config.yaml
d_mlp: 512
rope_fraction: 1.0
init: "trunc"
optimizer: "soap_variant"
lr_head: 0.00869
decay_shape: "linear"
steps: 4181
Each number is 128 + 32 x the weight over the matrix's rms, rounded and kept within 0 to 255. Layers, rows and columns count from 0.

# layer 7 attention query, 128x128, rms 0.0474, rows 77-127, columns 0-127
[[ 98 141 125 132 110 141 112 109 148 124 141 140 119 144 129 138 112 144 132 139 131 130 126 126 149 148 130 132 128  99 116 132  88 116 134 113 104 133 148 152 132 135 127 134 104 145 131 124 166 160 141 125 129 102 129 116 122 132 139 123 121 133 115 117 127 142 122 133 127 127 127 121 121 108 127 133 129 115 168 142 122 110 125 138 118 125 136 161 131 135 125 138 125 164 126 121 134 117 113 112 138 112 137 135 115 161 132 157 109  96 127 119 108 165 130 151 129 145 116 135 136 116 151 119 133 149 132 141]
 [121 131 130 139 152 139 121 141 119 145 127 138 156 116 127 124 130 122 126 116 120 118 133 127 123 148 124 129 109 143 135 134 146 128 143 130 145 137 134 119 129 124 125 145 125 123 127 142 132 127 140 124 138 123 127 137 112 117 122 146 133 144 140 114 144 147 134 121 137 152 126 127 112 154 107 121 121 146 119 131 125 111 136 123 138 129 134 137 127 111 126 139 133 133 136 131 134 121 126 165 121 147 114 118 109 137 138 127 121 141 136 137 140 119 118 112 117 131 146 127 143 138 117 125 125 111 120 124]
 [116 131 132 122 117 138 119 132 123 117 140 138 142 147 138 140 113 126 126 132 140 138 130 144 119 133 137 128 134 126 125 127 116 120 119 112  93 134 120 137 117 130 115 119 134 142 133 141 144 130 132 123 126 109 134 134 112 130 136 133 134 117 110 131 124 128 141 139 127 126 122 123 126 117 144 128 129 131 125 145 164 112 130 125 128 133 148 122 128 139 128 114 144 128 122 121 132 140 125 135 128 126 129 142 131 133 126 124 119 119 138 139 125 138 127 122 126 137 123 124 138 116 128 122 132 124 128 111]
 [103 131 139 133  93 116 136 136 145 130 139 136 134 159 139 151 145 127 139 138 129 127 111 135 130 151 136 133 127 103 125 123 113 129 135 119  97 130 141 144 107 138 114 120 140 140 133 132 133 154 136 144 126 119 135 135 135 131 122 120 136 139 129 119 121 140 136 134 117 125 130 126 130 125 137 140 130 108 135 144 130 146 114 131 111 142 148 145 132 149 135 127 127 163 147 109 120 142 131 100 141 108 139 125 131 134 134 151 121 105 123 140 119 153 127 127 138 145 128 115 145 128 143 122 154 141 128 129]
 [132 109 141 110 112 121 150 131 121 118 130 133 111 123 127 128 139 118 121 135 129 134 127 112 144 116 130 133 134 126 116 128 141 142 116 120 131 100 122 137 122 129 147 111 128 133 122 109 125 145 122 131 137 144 108 122 122 130 125 134 116 115 120 124 123 124 122 130 130 141 136 109 144 114 132 136 122 129 123 123 119 132 128 127 133 134 120 141 123 120 128 133 139 124 122 115 140 134 125 119 148 129 119 127 143 137 119 112 142 120 125 128 116 141 135 116 113 120 120 132 133 123 132 141 135 134 132 125]
 [157 126 127 141 144 150 128 125 144 158 124 130 151 127 116 120 128 135 132 127 143 126 166 137 117 116 108 120 126 149 164 133 169 124 123 124 131 157 133 146 159 152 154 163 137 124 117 143 135 129 118 138 115 142 136 124 129 135 127 132 125 160 155 146 167 135 140 133 119 139 113 157 122 153 137 129 131 111 128 142 143 141 168 135 150 116 115 119 153 116 130 142 129 114 132 147 102 129 165 164 120 144 129 138 143 101 135 147 149 161 130 130 149 102 134 132 138 156 149 150 116 143 111 157 133 128 104 137]
 [126 107 117 108 126 132 130 151 120 125 149 111 146 109 122 127 133 135 132 130 131 102 120 127 108 118 117 109 129 128 146 111 157 130 142  99 115 137 145 139  95 111 102 123 120 137 133 133 147 140 136 122 111 127 132 142 135 120 122 127 122 130 137 127 131 126 146 139 124 111 106 124  98 116 122 117 109 117 127 127 135 117 117 119 148 129 130 104 141 134 147 114 144 132 173 101 115 149 125 115 112 123 150 141 134 146 100 148 104 126 126 132 144 111 128 108 140 131 128 126 117  88  96 143 132 132 112 133]
 [ 94 127 138 130 106 117 141 119 121 115 137 143 116 116 139 133 141 144 131 145 134 119 120 120 120 130 129 118 134 102 116 112 106 128 130 121 114 114 116 132 124 124 113 117 124 125 117 115 103 151 130 128 135 111 123 141 109 140 126 119 133 119 121 124 101 127 124 114 101 150 125 100 137 131 137 127 100 112 127 124 113 133 101 126 112 126 152 136 115 122 125 127 128 160 110  99 127 131  97 119 133 132 117 132 113 132 115 127 115  83 141 119 126 152 125 127 124 138 112 113 142 127 145 120 138 154 126 118]
 [127 114 141 123 110 116 109 127 128 134 116 151 127 115 125 113  98 128 109 114 111 113 144 114 110 101  96 112 116 121 132 120 139 112 102 113 114 120 112 122 147 142 147 126 127 102  97 118 110 117 109 118 130 154  97 100 125 125 105  98 114 120 137 138 140 110 125  98 143 141 112 133 146 165 124  97 128 145 111 130 119 119 131  96 146 107 113 113 117  90 107 116 134  98 106 108 105  86 151 150 130 123 123 137 116 104 110  99 123 140 123 126 115 116  95  85 131  98 104 127  99 125 109 121 106 107 123 111]
 [156 129 107 109 141 113 127 141 126 139 136 145 106 150 112 105  82 135 132 125 102 134 116 118 110 135 128 132 105 152 151 154 131 117  95 157 156 121 146  94 143 119 132  98 131 144 114 113 133  97 119 140  95 137 124 107 154 119  95 137 131 117 126 140 178 108 131 112 155 107 119 131 125 129 119  97 157 145 104 129 150 113 144 112 128 114 100 128 139 134 130 123 129  94 119 159 122 135 156 135 120 109 132 133 155 125 155  98 104 154 105 131 152  89 135 105 124 114 132 122 116 131  89 126 100  95 134 114]
 [151 138 158 145 143 138 173 132 130 120 145  94 139 163 130 159 171 104 145 131 144 177 127 152 159 128 181 160 154 145 112 160 123 144 129 151 151 134 127 138  95 130 105 142 119 161 156 129 144 113 148 143 134 120 153 174 132 144 180 126 153 139 147 128 118 126 119 166 125 118 127 154 111  97 164 164 161 114 144 135 174 132 130 185 123 145 150 147 136 182 152 117 104 143 130 132 142 184 123  99 155 111 139 101 148 162 157 143 194 144 129 107 142 134 169 160 160 134 153 124 166 144 145 121 150 179 148 134]
 [ 83 108 120 117 110 139 102 112 132 127 110 138 127  95 134 109 130 132 129 135 134 106 135 119 115 132  94 121 123 110 108 102 126 128 159  99  86 122 131 145 151 136 150 119 132 111 113 152 124 159 139 121 128 112 122 112 124 118  99 130 109 140 106 113  99 157 150 112 100 153 134 116 129 144 107 134  94 136 150 112  76 135 124 104 125 130 115 130 129 101 125 126 139 159 134 129 133 102 134 135 114 161 131 138 120 132  98 135 110 104 126 119 113 137  99 129  98 145 104 116 116 108 115 131 131 109 111 133]
 [129 113  87  98 103  84 123 110 119 118 132 148  92 118  98  93  56 148 123 105 105 105 112 102  75 111  90 103  85 126 131 119  84  97 101 134 134  97 129  97 131 109 112  82 124 106  81 107 116 128 100 118  96 128  99  85 162 117  79 150 101 102 115  98 145 105 108  95 145 102 146 107 119 111 107  83 121 132  95 105 100  97 116  85 118 115 111 132  95 102 101 116 123  75 102 144 118 107 132 134 123 122 130 127 127  94 115  80  78 126 102 114 130  84 120 100 112 107 110  74 100 117  91 124 103  63 123  95]
 [128 128 162 165 143 144 126 129 153 122 112 100 145 115 137 133 159  98 134 129 131 153 120 136 153 122 130 123 155 133 110 133 141 142  94 106 105 151 120 147 124 135 123 150 139 145 132 141 115 116 155 128 141 126 146 130  81 114 160  89 137 119 117 138 124 137 123 138 112 132 103 144 137 112 132 144 126 100 134 148 127 130 119 133 128 106 126 110 139 114 148 114 128 143 135 109 123 129 142 141 110 127  98 131 127 146 152 153 172 124 123 119 142 165 128 127 113 128 134 166 103 122 150 111 148 162  87 147]
 [121 142 137 140 141 174 158 133 141 149 127 133 159 131 175 139 165 143 157 146 145 143 180 142 146 180 138 155 146 156 138 156 187 146 185 138 121 157 179 162 181 155 170 148 147 131 144 185 157 186 162 124 149 156 143 127 160 173 130 185 131 175 120 118 150 170 199 168 149 163 155 158 148 188 144 159 118 179 179 128 123 177 181 132 146 154 110 162 171 131 148 158 142 179 168 154 162 116 195 155 147 191 180 149 157 154 163 161 142 159 116 133 156 145 132 181 131 174 153 119 159 143 141 143 141 138 144 168]
 [155 116  84  97 130 105 135  86  89  89  84  83 121 109 146 136 117  72  52  54 102 101 145  76 105 136 121 131  70 147 131 174 159  75  61 175 115  98 151  79 115 136 112  97  58  66 126  83 108  96  86  82 113 111  98  74 115 123 146 147  96 104 144 112 134 106 109 148 156  93 127 136 112 127 154  97 127 150 112 108 150 119 167 140 112  72  79 118 104  90 109 114 112  57 108 105  99  34 135 122 119 104 127  78 125  73  67 121  97 105 109 118 123  80 145 148  79  41 143 125 144 164 162 104  94  88 123 146]
 [106 137 138 112 144 189  59 160 119 146 128 188 142 130 134  88 164 101 116 173 162 100 136 115 157 126 122 143 160 132 139 113 166 147 216 116 123 112 100 159 132 123 187 174 162 124 133 141 111 119 107 141 130 103 154 182 112 134 130 118 127 140 181 141 109 177 136 102  93 125 134 112 118 197 112 143 142 169 163 124 118 163 129 140 126 127 112  85 186 141 129 155 148 177  91 136 149 136 113 124 157 137 139 164 132 176 137 122 148 139 154 203  93 126 101 125 114 144 131 133 151  94 133 164 113 178 177 141]
 [119 111  49  77 128 122 141 117  76 116 118 117 141 113 127 157  95  96  89 146  95  79 179 144 177 130 171 152 139  75 120  82 181  96 144 120 179 152 111 101 139 129 110 135  85  89 175 121 159  88 102  99 154 146 102 113 106 142 104 143 135 145  77 141 123 104 174 131 103 163  57  99 106 133 129 119  90 155 160 109 141 170 146 140 123  89  66  83 122 176  85 152  32  84 163  78  94 108  91  63 109 101 146 100  98  83  93 122  74 152 119  97  61  87 108 132 135 129 127 109 119 168  62 116 100  97 167  93]
 [197 170 159 150 159 127 138 110 135 137 124  80 129 129 141 158 140 123 149 138 172 223  99 138 144 172 156 173 121 185 147 170 148 168  92 164 172 121 221 157 128 154 125 108 131 163 177 141 166 107 168 176 197 170 128 134 152 124 174 147 168 113 164 148 140 132 138 170 134 130 165 153 147 114 181 155 147 123 122 139 198 115 182 182 160 182 144 140 139 182 192 118 151 144 164 115 127 128 133  83 137  99 116 125 177  92 121 156 160 144 138 130 164 160 184 153 188 152 146 155 135 131 165 136 182 138 138 156]
 [ 90  92 161  31 228  90 152  90 110 138 127 168 122 121  71 154 179 103 165 108 208 139 166 151  80  61 126 116  51 130 156 145  71 196 131 114 125  87 104 118 131 169 151 221  74  82 135 124 162 119  98 150  67 103  63 190 179  87 205 130 119  98 150 186 106 142 148 122 249 137 183 203 140 139 156 158 124 144 177 192 124 125  60 101  95 201 153 193 164 202 174 132 115 134 175 245 126 135 127 126 109 134 156 172 135 152 133 128  73  62 112 131 140 141 164 119  98 176  98 154 135 148 164 152 135 160  86 225]
 [164 148 118  80 129 182  99 165  83 135 111 168 190 161 134 161 111 165  91  66 133  93 118  74 134 167 139 136 124 181 122 117  93  98 155 139 102 176 175 118 120 147 156 103  99  99 110 195 140 184  92 129 183 100 140 174 155 148 185 123 133 172 153 139 161 108 200 120  86 175 126  55  79 144 186 116 109 132 128 129 154 138 191 185 131 178 172 135 123  98 137  91 165 130 206  80 122 103 119 103 184 178 195 140 164  87 120 120  62 113 142 116 126 175 152 160 134 193 122 190 164 101 123 162 110  57 107 140]
 [111 104 116  81 136 108 122 103  66 120 114 119 161 124 180 140 125 146 163 130 105  92 126 134 126 139 101 189 207  99 113 108 134  92  77  54 172 124  86 117 161 116 175 131 147 141  74 131  99 120 118 171 146 156 136 114 105  91 172 101 137 124  60 132 161 129 178 146  81 143 146 143  90 133 152 163 196  47  78 141  88 124  77  87 162 153 127  60 186  73 121  95 147 110  69  72  40 123 137  57  84  66 102 162 162  66 103 113 130 141  57  74 137 205 103 132  86 140 121 128  72  90  98  98  86 187  75  99]
 [126 138  46 140 152 153 133  92 141  77 144 154 151 131 117 179 169 113 238 105 122  61 118 192  53  92 180  81 160  90 165 163  94 145 101 119 154 111 206 232 134  72 124 175 151 128 177 104 107 200 117 117 194 102 167 159 127 104 182 133 103  58 144 124  86 147 153 126 132 133 121 152 201 138 107 104 113  69  48 196  69  94 132 157 106 105 131 133 145 127 115 221 174 109 137  65  59 158 119 103 244 102  73 140  83  90 113  58  97 152 143 182 138 141 100 166 214  67 173 130 112 174 166 150  75 159  98 105]
 [148 168 101 144 160  74 200  83  95 165 179 138 178 112 119 163 134 122  79 119 163 107 108 126  95 193 132  98 106 114 135 173 117  94 161 227 164 145 142 124 111  72 150 174  86 115 137 159 193 113  96 147 130 135  74 131 122 181 144 101 149  96 100 175 102 129 210  79 150 175  61 156 186 114 133 112 118 148  73 156 103  99 122  25 149 134 120 173 193 136  52 141 123 122 123  98 138 187  77 120 150 140  95 136 112 104  94 112  49  81 103  56 117 104  74 118 109  18 146 120 122 116 175 117  98 130 142 122]
 [150  88   0 112 104 169 162 124  95 132 106 171 123 157 116 102 118 197 143  76 132 178 176  59  89  44  50 131  64 149 196 130 118 173 120  94 207 122 109  87 152 159 108 127  79 161 129 232  75  81  50 107  94 117 101  83 120 179  99 101 128 188  97 118  71 152 109  91 124  87 118  65 111 118 133 139 139 156 159 107 119  68 114  54  56 128  93  51 213 139 110 131 111 101  91 145  46 155 127 100 114 126 107  41 133 137  97 156  73  95 130 115 167 161 166  71 149 174 104 133 122  43  88 107 107 146  80 104]
 [ 86  79 129 141  31  89 147 135 143 136 133  99 139 119 119 105 175 172 113 151  94 145 111 116  64 118 142 176 140 139 131 146 119  77 142 114 114 145  79  87 148 158 114 113 121 163 152 150 103 159  56 106  63 143 120  77 168 177  75 190 141 154  99 144  75 155  81 159 184  82 141 193  96 109  41 104 182 146 181 114 141 142  67 118 195  87 189 120 125 133 126 118 212 107 134 148 102 111 158 118 147 183 157  76 116 141 135 170 140 138 209  63 173 135 142 156 147 116 202 179 203 151 168 140 116 103  49 126]
 [ 92 162 162  96  54 107  92  89 125 143 111 108 122  39  99  67  93  58 110 154  56 120  67  79 122 162 102 124  82 134 109 172  94 150  63 128 137  69 176 157 125  59  64  83 148 116 148 111 162 109 134 194 124 133  63 136 149 159  79  96 125  14  46 106  59  60 143  93 109 106 108 194 108 166 103  81  90 155 102 131 129  52 119  70 129 123 121 106 169  74 168  59 155 136 109  85  98 101 106  79 142  94 154 104 185  94 193  87  86 140  97 120 121 102 114 101 117  99 159  59 116  66 212 143 196 100  46 140]
 [141 160 102  23  72 119 151 105 126  55 140 104  54  97 161 197 151 112 205 120 107 184  80 119 129 122 200  88 175 191 135 155 135 168 147 130  77 149 118  74 103 135 192 169  41 173  59 129 114 134  90 132 130 127  91  93 105 143 113 158 154  95 151  58 101 108 193 112 163 188 173 143 131 160  95 164  95 191 227 132 176 188 178 104 131 156 179 122 129 206 121 120 129 165 176 157 146  89 120  67 154  74 144 151 117 113 113 102 117 255 210 103 220 143 122 180 135  98 130 123 103  93  79 100 140 118 157 198]
 [100 231 132  97 166 164 124  66 151 149  44 148 174 102 103  99 187 138 132 176 115 117 176 121 113 115 210 122 103 104 116 168 129 146 202  80 172 179 171  71 150 158 137 201 110 165 206 103 188 167  88 177 109 103 174 134  23  90 104 108 112 143  95 118 133 134 103  89 149  91 130  57  83 143 182   0 125 102  90 148  72 229 133  79 151 143 174 147  86 184 237  70 130  98 108 182 158 108 164 163  98 161  98 137 148  73  87 175 103 160 196  75 170 105  92 127 125 122  48  76  97 103 133 181  89 140 102 148]
 [ 91 138 146 165  88 220 127 141 182  91  51 133 140  75 137 156 241 175  57 157 155 115 117 115  57 148  46 190 164 166 105 190  91 161  60 100 144  83  97  85 156 123 152 135 114  86  84 209 133 178 130 143 171 106 111 164  71 139 197 104 208 153 105 101 156 159 125 136 143 110 162 180 194 156 131  75 177 105 124  58  99  99 149 164 180  82  94  83 107 119 156  82  67 132 148 150 100  76 134 123 114 176 135 129  96 162 163 103 114 125 104  64 107 105 105 141 111 156 109 145 137  88 198 118 136 145 255  79]
 [126 134 111  87 109 121  92  59 169 178  89 115 142 135 161 230 137 206 100  72 219 137 131 101 111 128 220 195 131 143 163 208 189 116 162 129 121  93  88 200 172 160 126 126  74 191 135 136  68 102  89 143  94 186  90 232 132 108 123  19  54  92 103  97  91 128  40 181 124 111 158 110 201 156 123  87 150 137 154 167 199 145  72 150 118  17  59 142 159 182 134 122  60 163 143  52 113 193 134 113 132 177 147 132 125 129 119 135 135 178 166 104 118 189  86 161  76 136 185  53 132 203  95 157 221 145 188  97]
 [167 131 148  57 145   7  31 151 204  94  68 171 131  95 120 171  93  94 119 193  41 134 126 129 161  55 101 100 117 150  94 143 117 178 152 105 123 112  87 121  66 137  87  94 173 100  91 107 137  63 152 110 147 122  78 115 103 175  62 161 196 102 137 138 161 118 176 177 119 117 145   0 212  28 178  99  47 120 149 122 154  75  50  68 119 114  65 113 157 143  93  75 150 153  63  93 141 125 144 142  79 109 196 122 124 103 111 158  62 165  69 140  68  53 103 161 109 192  78 129 178 143 158 125 130 117  77 140]
 [120 210 164 116 121 103 146  91 130  66 145 155 143 189 124 175 150  89 175 190  69 132  73  96 115 170  51 113  65 122 150 107 189 116 149 137 119  70 145 112 181 118 203  80  86 176 108 114 182 186  85 123 104 157 139 137 128 255 208 125  82 107 142 121  80 124 101 163  63  32 163  86 114 120  69  88  82  94 162  90  52 209 141  90 157  83 133 135 207 164 124 120 163 122 134 162 182 170  64 104 104  58 112 127 100  49 167 102 176 125 125 119  58 206 129  76  91 137 178 194  86 152 103  78  79  90  75 107]
 [140 135 153 119 119 141 198 117  80 119 120 110 153 189 203 119   9  86  60 130  66 106  87 147  97  93  64 120 173 162 143  89 129 123 148 106 129 123  62  70 104 116  98 143  49 140 100 107 117 178  98 157 107 221 191  55 120  86 175 116 136  79 148  97 226 182 174 116 181 136  79 146 121  96 117 128 176  72 116 198 104 146  82 158 180 118 160  98 104 125 114 136 142 146 114 144  89 163 126  90  93  97 169  96  59 122 109  90 137 113 169  58  70 147 138  97 148 159 126   0 124  86 154 137  51 149 200 100]
 [184  61 104 118 148 127 114 128 119 158 140 149 127  92  87 163  80 106  88 175 169 112  83 176  92 167 167 138  47  92 102 195 141 140 114 162 117 140  71 167  48 149 117 147 154 126 197 164 103 146 160  62  33 255  46 138  61  98 105  68 128 175 175 147  72 110  96  98 108  98 125 117 183 189 143 115 129 105 144 117  80 129 117 173 139 144 117 113  66 141 156 190 114 153 102 172 115 126 166 110 139  74 134 150 152  29 198 118 115 238 158 124  86 171 121 130  56 166  48 161  89  90 108  86  29  89  96 148]
 [ 84 131 118 125 111  93  86  56  27  78 122 166 132 125 142  89 102 173 134 164 108 137  73 150   2 142 131 175 128 131 105  26 149 167 119 132 222 136 150 168 164 136 104 102 131 173 106  63 236  72 175  89 123 129 135 183 138  72 121 173 128 193 165 147  68 151 129 224 142 210 118  91 155 128 224  88 193 114 127  98 118 140 115 119 128  91  53  95 154 194 130 180 112  62 129  78 189 133  72  88 120 158  95 116 130  88  94 152 156  65 131 100 130 155 104 177  95 133  59  66  87  74  75  86 196 143 114 182]
 [ 55 109 187 110 151 106 109 218 126 166 203 120  93  91  86  78 158 118  97 181 208 114 106 129 132 168 192  80 108 140 167 111  45  58  77 102 158  68  81 177 122 162 142  45  82 162 157 160  75  11 176 187 129 180 145 153 104 179 125 184 123 103  95  17  85 127 137 161 111 159 148 146 103  94 119 105 178 113 159 105  87 171 185 107 201 107 181  75 111 134  41 155 185 136 143 119 131 161 170 184 108 219 145 101  68  85 114 131 100 139 148 127 154 169  85 106 180 131  70 108  40 123 149 185  82 112 158 227]
 [114 133 198 174  89 142  91 157  57 148  70 151 129  55 126 191  41 147  65 231  96 117 142 150  70  61 128 104 144 144 192 124 183 127 149 119 141 144 128 100 202 148 122  96 172 140 127 176  99 131 158 115 167 135 122 113 201  99 116  56  87 189 129  55 156 110  40 120 168 122  72 185 181 146  87  75  65 121 174 170 234 150 166  17 145 117 131 145 143 117  87 198 156 134 121 116 128  68  78  55 101  37 112 140  82  77 124 120 179  71 153 205 138 170 182 146  93  62 125 142 137  99 144 190 143 160 142 143]
 [158 196 106 167 172 194  77 223  63 111  63 165  87 134 121 128  84 132  96 139 104 140 190  91 184  78 123  59 153 115  79 125 142  54 124 147 237 153 106 167 131 187  93 159 106 155  90  79 125 180 212  69  87 148 151 122 149 124 156 129 133  99  42 176 134 109  65 196 123 207 154 144 145 169  26 132 144 173 115 145 109  79 191  40 118 171 162 113 194  97 149 153 160 164 141 117 140 238 235 139 130 128  90 103 163 102  73  83 126 144 118 119 105 128 141 116  93 182 132  35 139 110 136  84 142 150  91 146]
 [ 96 161 166  58  78 108 144 217  86 191 115  92 162 182 132  91  85 136  89 104  86  15 163 122 146 103 118 117 149  49 132 113 128 168 101 165 101  78  50 110  88 126 193 145 138 153  46  86 132  93 109 142 109 158 137 204  71 176  77 157 130 122 128 146  68  50 151 168  87   0 155 190 152 122 139 142 136 122  86 106 126  86 169 152 124 109 126  38 163 171  67  95  63  99 141 123 101  74 115 197  96  39  80 166  65 123 151 138 109  76 216 144 183 153 205 140 136 118  68 105 154 194 172 144  96 106 123 162]
 [ 86 129 101  54  61 108  92 168 116 138 115  83 122 252  87 108 119 164  85 168 216  98  61 134  90  57 207 117  78 103 162  47 128 113  60 135 102 105 160 177 126 179 138 113 113 122 139 164  66 184 120 141 156 108 133  50 136 122 172 112  57 132  84 126 155  70 165 100 128 143 108 133 177 167 172  59 112 136 170  23 187  83 173 190 147 153 159 108 155 127 160 145 178 122 132 111 153 117 181  77 154 119 130 174 141 138 142 113 135 129  56  16  97  49 100  96 200 151  86 143 159 178  47  92 122  69 130  93]
 [136 149 149 161 148  69 114 114 112  81 159 136 138  94 125 109 131  98  29 156 126 163 118 102 149 148 153  99  70  66  97  74 189 195 227 134  83 178 135 142 132  86 156 171 116 237 133 192  63 157 119 161 117  94 114 121 201 178 158 132  49 170  62 145 174 129 182  90  96  97 199 156 150  57 148 119 176 161 200 152 141  81 135 183 165  78 130  81   0 110 122  58 123  96 112  97  66 223  87 185  73 179 135 170 113 128  81 126 141 182 150 150 132 138  79 162 141 129 115 171  82  24 152 135 172 155  58 133]
 [ 96 162 197 177 114 152 100 125 166 253 122  72  88 139 155  64 134 115 122 115  93 140  52 133 104 149  96 140  65 115  83  84 184 199 106 195 102  99 122 111 198 117  81 140  53 126 158  82 173 167 133 114 115 136 108 108  84  39 142 135 168 119  62 182  91  91 143 117 114 135 156 219 117 207 129 196  85 138 178 114 179 130 102 111 142 186 128  50 154  83 104 218 132 106  73  89  88 207 142 153 108 122 162  94  85 117 147 197 131 159 118 160 180  60 104 221  91 176 131 145  99 153  80  67 172  91 134 113]
 [ 77  95 146 140  77 131 116  50 180 168 156 110 146 117 138  61 139 134 177 123  78  75 127 149 144 118 192 114 201 115 131 170 100 179  84 211 130 135 170  43 145 177 157 120  93 136 136 128  99 122 199  94  77 143 130 162 140 169  88  97  84 111 107  55 171 137  82 151 116  74  95  51  98 134 200 144 129  29 101 133 167 101 128  54 166 176 181  76  73 174  72  85 102  66 167  61  57 176  51  84  50 111 186 167 143 112  72  93  92  68  48  94 130  79 105 114 162  95 168 147 154  69  85 142 105 103 153 131]
 [ 70 140 161  14 146 150 112 163 147 106  63 114  96 109  95  37  81  82 148 132 153  68 117 144  60 130 133 205 197 136  38  74 249  95  80 114 182 111 148  77 119 111 120 140 155  59 111 105  68 154 104 140 145  70 112 220 135 187 142 129 121  64 143  92  74 152  96 196  82 100 112 103 144 115  91  98  93 139 142 140 127 196 144 108 103 148 110 120  90  75 118 172 106 145 132 176  83 139 115  84 155 138 126 101 144 120 103 158 124 169 147 111 222 124 155 176 137  89 138 188 100 152 188 112 137 177  61  90]
 [142 174 152 123 100 173 132 146  88 178 108  95  76 171  95 151 135 107 209  82 102  96 166 177 152 141  54 157 131 104  23 150 115  18  77 115 161 185 135 166 204 164 174 102 151 124 166 194 137  84 180  95  74 249 160 169 168 162 108  58 108 149 134  91  69 146 255 157 137 187 152 142 118 106 121  90 105 118 192 199 143  63 155 186 139  81  92 147 113 137 153 153 245  98  78 103 161 142 130 140  49 124 141 165 105 116  98 119  52 102 138 131 146 141 174  73 110 141 111 128 218 146  97  38 140 134  94 150]
 [115  81  28  81 135 113 228 106 122  84 108  77 115 163 140 162  69  80 123 162 188 182 145 128 154 126 154 117 235 105 195 183 176 159  74  99 100 150 166  90 215 159  73 118 143 101 161  61 215  47 167 105 124 156 160 113 192 217 205 103 177 225 123 136 113  67 127 112  84 133  84 216 138 143  97 114 115 103 173 154 103 142 121 140 111 142 191  74 175  68 141 114 194  91 107 167 152 150 119 229 151 146 135  72 127 121 174 181  83 130  97  88  63 125  85  84  79 168  66 143 206 185 179 175 160 189  72  63]
 [164  63  98 120   9  94 115 142  62 237 142 115 117  96 167 100 165  48 125 125 221 169 106  58 133  93  58 120  61  98 166  48 104 203  80  95 143 114 183 112 101 198 102 147 119  85 121  94 150 107 160 116 140 118 225 193  88 120 110 142 123 130 170 101 103 120 159 104  63  98 108  96 239  53  45 116 125 152 162 109 110 196 137 108 165 186 155 217 156 179 201 148  89 118  95 147 105 149 146 160 154 181 107 127  47  77 153  61 109 114  83 118 177 125 130 140 122  40 212  43  82 155 105 163 175  69 180 105]
 [116 120 148  81 121  66 117  55  97 170  54  87 147 112 123  88 115 103 140 131 172  82  77 153  45 131  77 151 137 135 155 139 210 151 107  66  79 124 173  93  87  65 156 106  92 158 106 101  69 131 136  99  91 105 137  60 124 129  83 175  86 118 134  95 110 166  75 135 125 137  89 202 111 111  67  73  25 122  33 164  37  47 114 155  73 128  79 142 156  93  71  65 163  87 121 142 152 204 143 101 140 119 123 143  86 166 108 119  74 103 136 122 171 153 140 156 104 113  38 105 123  79 141  73 100  45 184  74]
 [109  93 126 161 169  47 169 182 140  76 192  12 122 234 124  95 129 162 107 206 153 161 126 193  60 137 171 177 153 224  91 154 129 188 190 134 135 134  85 240 164 146 186 178 147 153  88 128 151 130  71  25 172 105 161 155 113  92  84  87 155 159  79 196 145 109 169 158 136 136 192 185 183 126  67 110 116 201 169 140 104 124 146  19 129  87 138 129 145 106 109 156  90 104 152 117 151  77  96  85 102 117  41 162 134 213 149 108 100 147  67 110 128 140 113  83  91 153  90 124 171 130  94 173 133 103  96  82]
 [145 123 123 133  91 145 136 119  63  84  94 184 172 115 157 163  62 160 133 106 164  56  92  76 192 104 159  64 164 114  80 148 102 137  43  94 109 148  94 177  61  81 162 161 110 151  98 108 221 111 108  36  80 151  73 118  38  93 189 141 118  89 146 117 112  96  51  94 144  37 149 150 169  98 112  93 143 148 153  91 104 173  97  87 138 143  77 139  93 109 140 145 155  92 100  64 116  90 159 171 107 155 185  69 155 165 113 173 100  33 125 117 183 127  57  55 125 116 238 164 191  73 140  85 101  95  84 155]]